{
  "num_hidden_layers": 10,
  "intermediate_size": 1024,
  "norm": "rmsnorm",
  "decay_shape": "linear"
}
Each number is 128 + 32 x the weight over its row's rms, rounded and kept within 0 to 255. Layers, rows and columns count from 0. The size above them is the row's rms in percent of the matrix's.

# layer 7 MLP down, 256x1024, rms 0.108, rows 175-199, columns 384-511
size [103  99 102 101  98 102 100 100 100 100  98  98  97 101 132  98 101  99 100  98 101  97 100 101  99]
[[188 146 171 135 150 125 134 130 103 124 151 122 136  75  61 145 195 122 129 144 156 113 106 101 146 131 124 123 186 142  95  93 176 157 155 146 104 148  97  83 188 107  76 143  95 223 146  91 158 142 141  94 163 128 166  95 133  86  62 166  95 106  61 129 129 138  85 119 118 157 127 133 131 131 123 123 130 111 138  80 117 108 151 150 186 116 185 105  97 110 158 199  76 163 114  95 174 127 158 113 118 155 168 109  65 120 131 208 136 120 160 169 163 147 145 134 110  97 119 103 148 117 158 114 166 148 119 134]
 [128 151  94 176 151 152 152 158  72  98 131 162 127  90 139 138 109 134 190  99  86 151 125 113 109  58 224 134  95 136 146 157 141 180 168 108 172 119 101 124 184 154 126  61 108 153 102 122 151 175 150 109 149  84 138 102  98 146  95 139 108 125 155 146 136 100 100 107 144 114 136 167 107 124 135 159 121 128 114 193  91 111 117 103 116 156 129 130 171 150 156 136 181  69 154  86 106  78 151 105 130  73  84 136  91 154 178  56  79 180 132 176 125 150 103 113 144 118 151 115  93 113 119 135 153 158 148 166]
 [ 94 153 152 142 116 124 126 128 164 187 107 104 158 100 133 140 122 103 102  74  67 152 114  84  69  73 117 146  74 184 127  91 140  89 128 212  66  67 131 161 111 149  99 120 123  87 100 164 118 197 145 123 123 110 168 135 128  45 189 179 129 152 168  95 136 201 125 124  76 140  66 135 124 143 130 138  68 152  85 151 154 135 120 131 111 140 117  80 156 117 168 153 158 117 133 141 104 165 134  91 128 115 148 132 155 182 107 128 125  78  49 119 145 130 172 106 105 137  79 140 168 109  89  94 208 109 171 120]
 [155 210 178 132 121 138 104 104 121  83 160 146 108 129 141  97 148 162 118  48 150 142 171  86  90 126  93 152  70 180 124 124 135 164 148 157 160 123 123  96 126 154 175  88 194 134  80  96 189 156 112 176 127  79 136 126 119 164  85  65  49 142 186 120 118  87 140 130 149  77 135 155 170 135 155 115 101  62 167 110 195 137 181 145 113 113 150  61 116  75 179 158  84 106  84 175 160 138  92 139  75 115  76 105 158 172 156 131 137 150 197  97 135  86 121 185 117 180  66 142 164 130 152 128 101 126 124  62]
 [136 110 150 120 178  47  94 120 178 177 116 105  83 103 156 100  91 131 143 195 125 156  98 153 142 146 144 166  85 166 116 121  94 144 110  82  94  60 113 153 136 153 102  81 133 120  98 127 165 140 138  60 134  91 159 152 129 159 148 101 171 164 177 150 173 112 129 121 135 123 140  77  68  67 121 154 113 107 129 139 100  33 116 121  95 105 143 148  86  93 116  82  76 159 158 141 160 114 152  80 142 139 155 132 162 165  92  87 195 108 151 110 101 129 189 151 152 117 127 125 152 106  96 117 162 144 177  65]
 [112  92 155 137 156 153 162 135 146 109 140 150 159 217 121 128 101 152  84  99 139 126 150 147 146 138 127  95 149 186 130 106 127 210 144 151 106  61 120  88 168 141 139 155 111 123 121 170  40 126 179 129 105 136 149 115 107  99 110 125 151 103 158 156 161 132 134  97 120 138 152 129  81 155 149 110 138 112 146 124 147 106 133 146 135  68 144 138 135 151 112 131 112 158 122  82 173 166  97  37 130 147 208 136 179 184 115 157 192 132 159 174  98 125 160 155 124 113 134 149 105 139 107 122 132 146 190 158]
 [ 77  87 160  96 107 160 163  94 152 150 146 123 157 148 139 114 152 167 113 134 187 134 124  77 117  75 166 112 158  74 102 148 119 106 164 131 124 131 149 140 102 191 123 136  99 142 108 125 136 119 164 160 111 113  91 189 160 166 123 120 141 103  90  83 112  67  78 120  42 120 167 179 143 121  83 106 148 150 113 111 146  95 130 163 178 140 107 148  64 118 135  97  89 129 138 133  61 148 190 144 163 169 119 116 150 128 120 164 174 112 131  48 124 137 101 172 130 147 166 123 167 117 132 106 137  98  98 110]
 [132 148 143 137 128 197 130 118  96  61  55 181 162  82 106 138 142  85 150  83 122 124 155 104 145 108  86 131  98  70 118 162 131 110 119 164 172 155  65  49  91 116 164 134 179 107 164 145 148 121 185  97 184  82  82 139 136 122 158 119 159 143  86 104 153 130 111 125 162 109 168 155 123 133 130 149 102  80  87  91 131  90 137 144 101 119 212 171  97 145 100  78 121 160  90 120 135 110 111 103 122  75 148 139 121 175  94 110  83 112  39 157 170  77 158 105 108 107 150 110 116 132 110 113 116 173 149 160]
 [109 120 208 126  98 151 122  84 129 105  91 102 170 121 143 188 140 107 199 113 135 112 145 141 149 181 142 131 154 171 145 163 176  92 109  92 136  93 164 142 108  97 143 135 104 123 126  94 146  96  98 135 166 171 188 106 145 104 124 114 104 122  76  91 114 146 139 114 128  84 165 137 117  78 102 176 108 185 165 183 146  91 102 100 140 196 141 151 143 130 124 190 105 121 154 164 153 129 160 114 141 103 135 156 129 111 116 120 111 119 122 119 154 170 150 153  80 145 147 109  99 153 182 116 115  73 113 163]
 [ 84 131 108 129 165 118 129 156 163 121 129  92 152 167 167 142 154 148 128 126 206  94 148 123 100 144  86 135  58 148 164  95  85  90 101 113 126  99 114  82 157 152 144 142  64 122 164 148 137 134 132 140 130 107  81  79  90 146  74 120 176 175 120 128  69  93 138 112 175 148 172 171 146 125 126 100 103  86  92 178 121  96 135 110  90 181 112 176  11 156 148 122 130 158 120 125 212 148 148 167 153 126 164 113 125 107 122 147 177 156 169 105 128 103 154 161 131 126 140 194 176 169 137 133 155 155 108 180]
 [114 155 135 168 155 131 170 136 110 147 110 121  70  94 138  98 195 197 176  64 114 121 175 182 157  76 202  97 115 177 136 157 149 124 163 126 125 146 107 131 133 150  96 120  97  90 141 131 123 137 113  65 106 125 187 145 109 187 154 145  98  94 130  83 148 119  73  91 104 133 127 123 122 119 131 130 161  62 122 124  99 136 130 105 138 107 110 131 120 117 110 138 111 129  39 118 127 107 148 134 146 144  74 124 157 121 159 137 190 110  82 110 140 142 146 128 145 170 151  88  70  73 189 170 138 119 161 151]
 [194 188 144  97  93 106  76 145 110 117 162 120 125 123 107 141 116 115 101 118  79 100 104 167 122 127 117  71 124  62  67  87 173 133 115 106 169 134 129  74 118 126 130 113  59  15 118 104 127  74 118 129 121 148 138 145 114 215 126 173 134 160 171 103 103 148  76 129 229 133  76 141 145 104 114 137 182 107  77 136 181 130  99 137 148 116 152 110  84 164 154 131  72  92 141 110 170 135 107  66 135 184 154 125 156  91 172 100  77 143 119 102 126  93 148 100  89 127 129 122 142 100 130 178 155  91 154 154]
 [127 179 146 145 105 192  90 123  96 119 124 183 114 136 113  42 140 154 106  94  44 128 111  99 129 176 141 126 150 117 135 170 116 104 141  90 127 116  92 126 107 128 148 132 142 160 136 141  84  72 127 179  47 193 149  72 106 204 167 119 126 107 150  97 151  96  72  84 131 159 117 101  99 171 147  95 102 123 127  64  95 138 163  78 163 118 104  79  84 139  86 106 180 144 149 123  50  96 146 159 134 156 155 147 166 161 128 117 116 129 172 187 125 147 113 137 118 119 127 124 161  77 105 108 155 145  87 179]
 [171 122 173 171  96 127 105 155 116 109 144 112 125 154 117 114 150 194  95  87 129 105 181 132 173  71 103 145 136 166  73 154 136 137 146 177 129 168 132 106 157  69  83 138 185 146 143 143 158 117 104 195 171 110 124 104 119 171 147 137 130 103 128 101 116  93 201 214 130 125  88  94 128 115 112 131  74 115  84 152 124  96  88 168 146  81  80 116  80 148 193 176 142 102 163  99 127  87 130 133 134 149  79 132 101 137 178 125 121 189 112 187 104 139 105 116 160 132 159 162 121 102 102 171 153 139  87 138]
 [102  83 131 183 106 195 124  90 130  98 155 139 114  90 137 122 152 169 130 163 138 129 150 122 122 195  97 109 113 112 106 125 138 121  95 128 111  79 155 171 116 179 137 128 103 134 164 143  68  93 169 106 143 125 127 136 180 173  74 118 217 114 123 119 118  84 167  96 166 130 104  99 115 113 136 195 123 149 193 119  99 148 144 126 116 158 125  91 111 177 125  80 121 129 157 134 160 114 177  81 167  87 121 160 107 116 119 158 120 134 162 100 146 118 165 119 130 177 104 118 135 147  45 148 160 108  98 145]
 [ 79 111 180 115 125 113 101 158 138 115 224 137 134 132 152 124  89  91 125 151 129 126 105 165 162 100  84 142 123 197 115 106 151 135 124  92  76 132  95  52 125 110 137 109 178  90 128 132 123 135 143 166 143 139 143 124  94 163 106 132 135 112 112  88 124 132 106  64  99  78  98 164 134 138 108 155  81  96  90  99  79 129 140 160 139  78 126  96 103 171  92 109  92  95 160 159 163 172 110 130 208 135 139 113 123 133 118 166 129  96 104 140 115 175 117 133 115 142 126 118 102 123 134 169 125 176 179 131]
 [121 127  98 184 173  90  83 117 183 118 126 148  46 126 143 142 181 134 134  83 165 184  73 140 128 115 153 101  87 136 102 157  77 147 166 159  76 145 175  87 128 151  78 193 111  95 123 117 157 141 106 158 146 130 119 139 105 105 152  93  60 141 118 198 136 114 163  67 123 161 130 128 137 192 128 143 152 108 110 118  95  90 121 143 124  98 138 164 164 102  58 125 116 111  78 116 121 136 189  92 158 137 126  67 144 157 108 131 140  97  97 190 171 121  46 145 145 143 131 165 112  78 168 134 120  95 150 154]
 [113 152 118 106 161  74 122 140 116  82 185 133 158  88 122  96 100 128 146 135  55 152 126  80 186 111  57 130 164 145 216 117 118 119 128 118 107  99 127 111 160 137 101  87 136  97  95 179 100 169 155 106  88 112 142 149 110 185 134  74  91 157 125 146 113 147 127 227 110 130 138 147  95 132 147 127 125  66 117 123 106 126  99 100 109 192 130 111 144  78 102 123 177 116  76  87 122  91  86 120 121  92 122 136  99 140 129 149 150 109 131 125 108 127 137 136  36 128 108 169 142 136 144 109  32 108  83 165]
 [163  80 168 117 128 115 168  83 130 153 141 106 185 111 143  69 123  93 166  92  84 117 154 125 112 105 163 206  87 128 129 101 104 126 119 139 117 118 100  97 145  95 125  72 140 124 157 162 119 124 140  81  97 130 153 131 116 122 149 163 108 102  56 118 150  51 129  91 100 172  96 122  89  80  52 130  81 107 117 150  49 120 163 121  84  96 137 100  34 125 136 109 116 169 184  84 119 168 114 152 111 145 116 118 101 160 104 135 170 116 156 128 135 114  92 190  70 172 145 135 121 118  88 122 123 168 146 169]
 [ 88 153 138  95 126 167  89  72 140 160 144 178 172 108  93  93 112 139 143 166 113 137 130 154 103 148 121  94 103 108 125 122 106 167 149 157 127 140 154 151  96 131 118  99 124 166  96 161 112 150 131 138 114 124 127 104 105  96 115 173 112 151  90 122 151 123 130 107  91 109 104  82 119 102 118  89 110 153 104 109 129 133 142 109 154 123 103 105 126  78 124  84  49 102  93 127 152 107 117 102 142 129 133  60 168 136 101 108 139 170 139 137 145 103 197 151  52 145 142 184 128  96 141  99 173 163 121 130]
 [ 61 108 132 100 161 113 106 138 135 118 117 137 148 169 101 157  94 126 110 142 185  98 129 186  84 163  73 103 159 157 159 103 148 152 131 189 136 143  88 120 106 131 103  91  19 111 119 132 107 149  85 188 170  74  81 111 104 175 126 132 138 123 150 105 160 139 161  74 133 138 141 153 163 127 131 166  85 141  76  98 119 115  93 119 116 107  95 109  58 136 154 134 134  80 131 134 184 151 152 154 120  99 131  97  94  98 103 128 171 131 130  98 145 143 103 124  99  93 145 121  83 131  89 166 113 124  96 187]
 [136  74 130 154 130 122 105  71 107 120 134 119 107 128  99 106 143 128  97 128 104 120  98 168 120 126 185 100 109 113 125 109 122 151 127 108 105 128 151 157 139 130 120 106 151 146 147 156 103 167 104 117 124 157 105 137 117 136 119 119 106 142 184 101 151 142  96  90  92 141 182 189  81 127 122  64 114 186 148  97 215 170 151 186 159 193 130 131 121  72 200 102 131 147  74 153 141 149 118 154 136  64 152  82 198  99 166 121  89  81  84  57 142 111 159 138  90 110 164 139  94 175 113 146 134 156 157  84]
 [166 147  89  94  84 133  57 102  74 131 111 120 142  96 133 150 102 101 106 159  93 129 128 172 152 109 136 150  85 134 131 156 137 143 169 117 160 156  86  53 101 134 110 148 148 131 125 137 144  72 119 122 150 113 135 134 132 108 186 162 137 162  86 116 101 116  92 158 117 200 147 139 155 112 117 158  92 164 137 136 219 177 147 106 100  76 122 120 144 126  68 145 160  67 129 162 156 130 101 128 111  86 113 109  41 128 137  85 173 119 167  85 139 105 119 192  88  96 144  96  59 148 163 167 118 139  53 149]
 [167 125 121 114 150  92 152 133 136 110 118  92 107 160 144 161 176 123 148 129 139 119 162 112  42  94 131 173 108  95 183 148 149 189 133 125  93 215  71 110  86 108  95 236 131 143  71 148 140 118 159  95  78 105 149 151 180 142 147 134 124 166 103 125 117  84 147  90 136 114 143 115 191 133 126 197 122 135 139 172 150 191 121 159  99 132 154 105 133  72 131 135 121 156 136 113 122 150 148 143 140 108  84 144 178  96  99  57 113 154 147 186 173  95 112 128 224 141 105  91 185 139 122 126 179 147 128  97]
 [110 124 126 122  67 117 184  94 170 129 110 151 134 121 102  76 104 161 184 144 147  73 138 109 144  97 109  73 149 104 107 184 209 142  90 222 145 149 151 183  86 168 225  90 150 215 119 155  80  86 150 104 107 137 137  80 118  99 119 131 146 112 150 128 181  89 201 162 107 165  97 143 146  92 152 102  65 110 114 116  89 137 118 146 111  91 140 121 133 145 162 122 134 136 137  55  64 100 161  85  72 125 142 136  15 165  96 140  68 138  98 119 184 122  99 157 161 108  87 159 159 156 150 126 122 165 172 106]]